Part of a small language model's weights.
Architecture: RMSNorm before each block, rotary positions, no biases in attention or MLP, untied embeddings.
Training: a variant of Muon for these matrices, 9482 steps.
Each number is 128 + 24 x the weight over its row's rms, rounded and kept within 0 to 255. Layers, rows and columns count from 0. Numbers have three digits each. The size before them is the row's rms in percent of the matrix's.

# v: layer 6 attention value, 256x256, rms 0.0772, rows 231-255, columns 192-255
# o: layer 6 attention output (transposed), 256x256, rms 0.0794, rows 231-255, columns 192-255
# gate: layer 6 MLP gate, 768x256, rms 0.088, rows 0-14, columns 192-255
# up: layer 6 MLP up, 768x256, rms 0.0895, rows 0-13, columns 192-255
# down: layer 6 MLP down (transposed), 768x256, rms 0.11, rows 0-13, columns 192-255
v231 102:111151131136123101136096121119143142097114134155134171152124139146170110152153130105108140132140096118157112091143123168081099113099114141146119098124101052097122139130132136123102113122154136
o231 103:124132101146137138114127070102089145140158147160070132122112110128130125134165124122088093117119144122144128133169113162134122102106096198086116149135125130144147144118143086165138149104113153
v232 100:102112089089157153132148136160135134135112135123174103138181161105102149115096107137128134156113105138096098125149115054146136099095114111114129106120137154176143137057117131102125145156117122
o232 104:149098097117104091125110137108132131139129168117127145119110130146127139122119102129143149124171139106104122117146164134135155175184139079128140082146114076144166104115128152118110135143121095
v233 106:105092136097122124097072151093108131172177150144116125115152114132090136151113116077139093114105130175152100118151135115126158079110127087164122100097094104138149145166105145142100115128099152
o233 102:130134104066141134142149141080126135106161117137126146083148109131088156132136128147131155086140143126131166144137143144096119095135080125105116131129143118133151128119147098115089115130083136
v234 106:146143134146116129142093172069114115135125135130096154103133100161134120128160126135128139130120090127097111137108110137178121107101064080073086139099150136131104155085136149124111153162146168
o234 108:119128130150169081092155138142118153109153114146099115144157094171161136147165103117123153109118154142112122111166115133140146120155133161125078142143107146123151108141116092121102155161127108
v235 099:082128138146107138119120154121170108129189130124099148134159108112123142128121126120059092148145177114074153138131090124092124121131101129150128152139138120130128157182089087146136115129132121
o235 102:101082117138119115170095112113135142148100126105144133121140095132095145088147133169149140141138177161087121144096087118096108157171117182142114128119107067118177134101117143135129085103117091
v236 098:110130127124158126126151119146117171138102115134098116125150162102160177132078097112103165137135123114080118132166125140134101095121148135150135167142116123145159104122091160138100103125126098
o236 101:132119115150095089148126145101114109120131128097114131110152174101088114135123094103153179079094138118137140102138146124125168141109147083137164114141177101118130120093122125108131148135141114
v237 103:121140140134116097168175111117121128122150153156121122161130111129137149131074117131177058136120162103148113128189099148121186108124130144108116103067138151096132135138115106188148142118134137
o237 106:133154125149137156103144065167096136131138149133127098102124130106160170091169107156126104102120117120152157133110129110179126152166115121183098171115160135102107078122103076152149122156110143
v238 098:163136144137122118156105083135141097138120134112097087135150148082129118160104116124139125111100148098108138121146125147129107098085130131174132130142112132147142129132100123136173172092120151
o238 101:169134157128124105120131128118120075171116181107076177158102137097125137086139141112137090085095119158143117117081122152163156128116117112123118144159116124112103155135127090078121121149161115
v239 097:124121175140119129124150106152114088144182144151102147170110128099122137140099086126126176105116129061104111152090125125142168104147101155121145119155135129117136099116111157122092103124153144
o239 097:147096129132155157163141144152083131124097122134100130140167125134114144096097085096124179129104140120080139126115154095163163121104124140158110138157153139146098094106136164089082168130127143
v240 098:115085133172116158131122149136104136140106120109108138113159153128096132062147137079154132139092174151146140109154113137162129143143115147111133094141141114110105126111145105113130135151171132
o240 102:141110157139180144129130119099128107153117140139105110121122119137128093152128141074117143136124118141102130130109129152111127116152095158090131127104076152135139089098102066177133147118129095
v241 102:121115123155151126109160097144142128108106177118157074132144167144096119140110162148108124120163077085138159155109126156138158101118186134141143100120133152139102112143091141112148111122144120
o241 105:144120138152133156141155130132145098077129151122135147111122138157119129088099128133107140141158155169136091111109148138149131131131163162145152095148109106160150124087129082155121099174117133
v242 104:078095082121148070150095109131086130122133143113106128132126166162121132139108168148124144126088148145132086139133097129100116136144112102165120146141135123107164140095128135094112152144109133
o242 107:166110153103168121105122156173119151164109088102101118135126136152068100159110097162137146111146124129117111132089132131143125116111095073146123167136117116144185121115093140146094140146121169
v243 099:098153145117137151148134109125143137109063074144105101102124136153093106147142057182115191108106143110114104125080074124079165110136113090129119107124129132127155143191102152157159106124127092
o243 102:111118144126100109133115158147083116142111108131133135126100072099111106131148146103121163149077156138095099087136143137106120106161110159096121126169122112146114106119154108096119108114123138
v244 099:094141126155097149109168133103122125124156133121130112101100116127151115118147077082160120152132105123109135095142119110103135117159087137136153183129136137119107140116158136082154093131123107
o244 102:163111128127127122161155139138121102082092144138136132109141133125127134130180127149141174110090130164130140138121096121132138211095184107158147108116097126091142112129145148147162105093174106
v245 099:160161135155127183085126141107145130082092162132098119142097126163156142138155110143133125131105089135098170151140146128099154130125143150119068102133141129132126142147138138121125135122101123
o245 106:163148145108155170074128129092121131161105130135152110133149108113179126078122135142124148114093167102126121124110119127098170143134155123118135111119118135143125088137165116124113148136154155
v246 094:101159087120123054104111141126143138090136106116144160140099106113164083119150125115101131150158107131123088144144117122116118139094068147121127128149147123139136132106124097129147112099173100
o246 094:143132097154066099111121148149134144074165142144127142097145156090119089137145143187122148174111116150110132143179140148112165141107113152096099121128179107160139091160151149097127142078173171
v247 102:129122163137115113122163151146135129174090119130168128094126110168126122120182137143153163150135122147152119109141111070157140127098182107151127120137122102110107111153130176113116124128116146
o247 107:125163100105090058103106125134163105110162108127154206112123100105134107171150103092116138122137121085085137104104122106128135103108115102105109127136126126120122102121112104126160167142108167
v248 094:142159145117146148117141100119107178150104103096107148125148159133113095092141128117126141117130136182087109095130132089135142111116101132147113131129116136139138132144156152136091125147156092
o248 099:154117103113133108170124180174113077161117138094137142120110162166124130124127105127116117096122063114157143116127134128147107114131164131152113116110126122159101101146117125171107131041147117
v249 096:109131167113117146109151125123103134147172145075151130127128107099176124126155125167186145123095127132112096142165152125132108130139145142144098112083118075096095097168133134091186128140132132
o249 096:092132166124117137149125117122140133167112120126135127139093137117163125095124078143133179178133113144094121118132121162196101121129159176132102094121102150142171089162116079101133130147101162
v250 100:146170108110105136113118137144102136156124146100145128085142121134096132174091107134155111111114139111131132141089089124106138111169139094129157147124133102153130144123138107115126123137110132
o250 107:129117129135094090128143185082075110110105133111100079135119096160087110134111121094109131126141183097149093137150118102102090138123138072141150135102136142107170099133132109129066087165083147
v251 110:085117121142150117117124120083129129130133139117104126177061124108135147119127149146105142134103146164108163143126110172112093143125137179137125123129089101130131132143123127135164079143130156
o251 115:106096099125135154090152137133160133140115117148160135112112123120133133102150120148123138146087142147142109182150139124129131129145115152174110121113147096141124122147073135144140157149146107
v252 098:106139124168161115157123097129121169164139136125122142111110117189122080190150100150164142133089143126155101145152106121120147108129141173181165124112160114141116156156072133144109132130139102
o252 097:154149135126079093118123146108095143122143126119151153158158133090097097089153126130116178133124128120120129141106119080153145117123092135153145088112201123108151100141098122106115109113125128
v253 101:126122148116142119164124148115142102120086145119133108155176133130136123145136140031147122118130121130112135151105158149126130099123126179163141085117131171114143117150143112161131090105124135
o253 105:084149098121166132099133130167102095151135168140107095147127114138122127123135113101159120137169113125141115138180082116212132135118070141111141124111094134155094138070081116135110133123151148
v254 102:134140152098119150103155121093075144115165128146119120137139093131100129091168128120121101151127119087140157107149099132151181147143107132137120121062159071156134098137136143147164130135112090
o254 108:131121149125118111123133143139108150121094151093161127148105118092120115130116076120107093132172124137090172083143186126148128149117110149139177119142141112087111134132157079151120101143066128
v255 100:157146136174113122135123115150158137088124096102133151092143184112139129120139134139135115136148149122124118068117159128118114131123118069108104102135138103109145169114118118149149134142131133
o255 106:128127107123163142138107125115149131104088104160131116130155117091164112118170136129138133117160145139168110158130113128111169123146135105112119138109106087155092114087202114123183121143139106
gate0 100:098096134128125097164113070138126142125154080102141100119140094162115115116130140163152123145153146164128128105154152179155129092152159192098157140171114114123179130172135095148156178137138154
up0 104:102170080120125125162154150141121147183088161152139132120125107110121135136152131111090126164110109125109150148149165105090147135134130138164111163127142174110145156120129143117147106146133154
down0 100:182134125123125172072120162113124115132126149138117140136129141111081129127144158128120067134114102103172128142163130099140105136099093149155139124149149132126144154102156097156090103141141129
gate1 098:151149139095117133146100139148144129144149149142124129114117124131096129151117160140126187135176105162196108153158123148135153152106160123135144123134154162116121070100177128143138101122149135
up1 101:131099163137113125138164105109152158101114103156132135127166128158172176147130129136118129146126126117096128155103162157168156098129102140121105110118090142145169112119163109112137131114092097
down1 105:139114098075146132135093106157160147103134134140144111127124131135169153150130088117097164165154084126149098164099185157132156104122184144127127127125122158119111092086169119131113145122113138
gate2 097:107127124151162098143113131155132120115155154074112110115141114159113100126150109160103120127205145101133143114146119106149096175113114171143150150158101136148121143175153109113170129142141129
up2 095:131095081151114139150145171085112142153172100118117141145092144117141163101098132149144153187114089151109155159141150122176084109131120105088093127114092137121095111113105102120127128155127123
down2 093:163151138109110129111131123142139106090134169120127103120169084105148117141135117159108153070149138128125159110114058133103128182052111200146141113142124104153116159132166137106104112131096115
gate3 105:088095096135118110127139109141107110109085160156137094138148118105146109118132144128152192100116162146112123148116159109097113125109149119094099157126133152103120141147105138096114121126087141
up3 106:153130163182121125123130148117128100154138170134128148124101114181159129091128116126129118100131107111155143122143129139152104144076126093112091123155116180124114129117152088141163139101138176
down3 101:133153155096119120143113119099143117137119076083121129126120075156180150103133141115084122114183159144149116101105154119142144142142152182117074095151120089128158114140117123146092142131119113
gate4 099:113139126122118156125144131118139111105114144138146137109089094125159128095104098108096096104095107107161097156134141123095141131135167113153169116084122143158072111138173111140111130144147146
up4 115:130144121105136157106137137121156165160166109177111147093099135135145163166176121110145104159148164094160129090131133129126147127101139111188128117120111112147126125124178092120142148138139108
down4 110:163134124128174120097094133104166108115116178135108143087139147146126162122164106134116116155172116117133143114148125167110170114091137109148104125142157119155131105150148088102123137120154087
gate5 104:136125145108116128115138117110134057082173133135107139107129126092149132147116135082132133139093167110130135135137154125140102140089179127066092113132096140101164139151136147130095151092167140
up5 100:149127165128120127147118135130109139115136132085118138135106116129108146076098113151140109119119126122126177138153141135099122154106131124109113121141103112110129162135163120144077101129147124
down5 098:097156143123110154126127135111123134131094099134128157150164117162120087139139152151076126142168121132156145150140166067117130128157129131126140136158186127123097117167122071161143112128142140
gate6 104:136081138116130129142110122138102151174122098137129121096103115159104120148156126162149148089172159172084135151155101139149074123205121148141112133133160147141167129151082145078137116116131121
up6 093:134134118141115097137110118132152128121141160099148136157105142092120116122096166141089137148170132091181145169121179099174120126127120122124114116123139102120088106148152096137124131158124152
down6 095:131103149074050100152113098124149118088133150127097094121136079142143166137130139129147164059145141138131123101100121118161085131152140147116111076142121125166152138160119110111120128143116094
gate7 100:110115153138148134126130123123127150166150134106163142122114099125138167170151129108120172158136159127159119115152115086155093155136076135102128104077106126132198123130086120166140127095115105
up7 099:125140165160130136110130128154107101120134158113108109131171116148147117097159108140111118159171114132110137141110139118094128110114104143105144162117114126130120136141143076103132125127143123
down7 103:106139148099128116144178151142158090172138130176124115107096131111171118150124125162107116127158138154195100122129108126099150124094141126153105103121153156164118105121093181114145159128141127
gate8 102:109181140119131134149114079121092117093166136115098143081092161146129145070108169113111087120121122147116095122153136144120123171135102112084122129161143132158110148140145111130133153136081135
up8 097:163154106088140132177152121091162152146163116086114052137147136141121134094132138167104101129185157115137131095142122147132117123191150099101147129136117124151119157099159083140151102084115086
down8 098:114086082124121135110150116114129114166155139117121145162138168109115109102115113109109116122073141160104107117127117155170135118152112090114123132112099126179109120126113112168136149160146138
gate9 099:109130093121132156137176109089113057141096119112175174132116102142108127146106143119141127126117102138173131118173105114143123153132158135113137142143107116170143136118108129106161131152123135
up9 098:121137121131166112097157142114128113121120134108101090144107138100115078131134049120098095110107147116119119116087092138113111162115148113166127146142180138109157140139108119116069089120146185
down9 096:128144132134132145164124096095089094156121098140148153131141142140145130117154147139171125140101097094151151132128102130183146119136117116107112127083117133118163122140134174122173161144182149
gate10 108:117083143137106097147110163118063121152141175117080135143115110158127141118163099100111132111077127147119129161120183101133142114122109147152131167121092130134160155130115112107115086157165136
up10 108:100148157098170138133079142102127141115149100142098082124108104135119099148178103132134111156122141144165119097117178136139109106133129141106116169156147133129126163165149138100107129155112102
down10 107:126134133156156131168109105090126156133166142171172092105161146150124134141168092157133145149132137133107135133173152086119129170113127111148145128138118120088121141118124080166123130118103142
gate11 101:146161109154167073120164113127136138082106113094118199123149089127108131145155110194115141138156130130132120137131136155160153136110121083146100114122117126087123130125155117098143162122137111
up11 102:156145162134116092119157145168158149124093129120142134145150152111140121113128143143181130085163130137155118116126111160175120177118121128155156108145141138130155116168103141135136103136106125
down11 104:088144124164109177106142148156151135167121085109092120117107164108128117104117140139120126143118106169127134091142131141117130124172126117170134102129117081139119124155115105188147130087126127
gate12 097:159110123099146120096155141118140117130117129099146139115121115121114148117145130178148123138120163130128156138141130127116098154147115120084085127093122124113115137109118148169150145132117155
up12 099:111147132118147144134136156116121128098137150192174151094140141136114160115163139066116169170145149136128148116099093116110180156137102135116097146135117146141115102134134114097128089147096083
down12 099:143109125169147138153126117162102111119108116150096129123115167121111149099123121095129124143152130154115120129091102149132183109105136149170134152125113140141150106127144113111127153130107090
gate13 099:154153132123138086180137098149141178147152110118111085131125102133110137121087163118114154095105144122128093119083155140104094117148140104147096102165122137110165117112116150153129156130162184
up13 107:108150110112128126108166129086137127149112112136090109131221115103139116072145106112133099071123127081132160111124152108158104134127116112145174135109158150152143136099147149115122117118137098
down13 109:152144146156133102171120118116181120158103056096095121122195129115100123113113126094123099087160097075127115145091156097122113107139120114095144120134076140125119087103128183151136100101150132
gate14 103:109132099121143140124136162123116131077122144147130129112124118130085175106108129159169082119148130087140132093136122117168150093134142119130129164110151133144128121145151127142101101096095088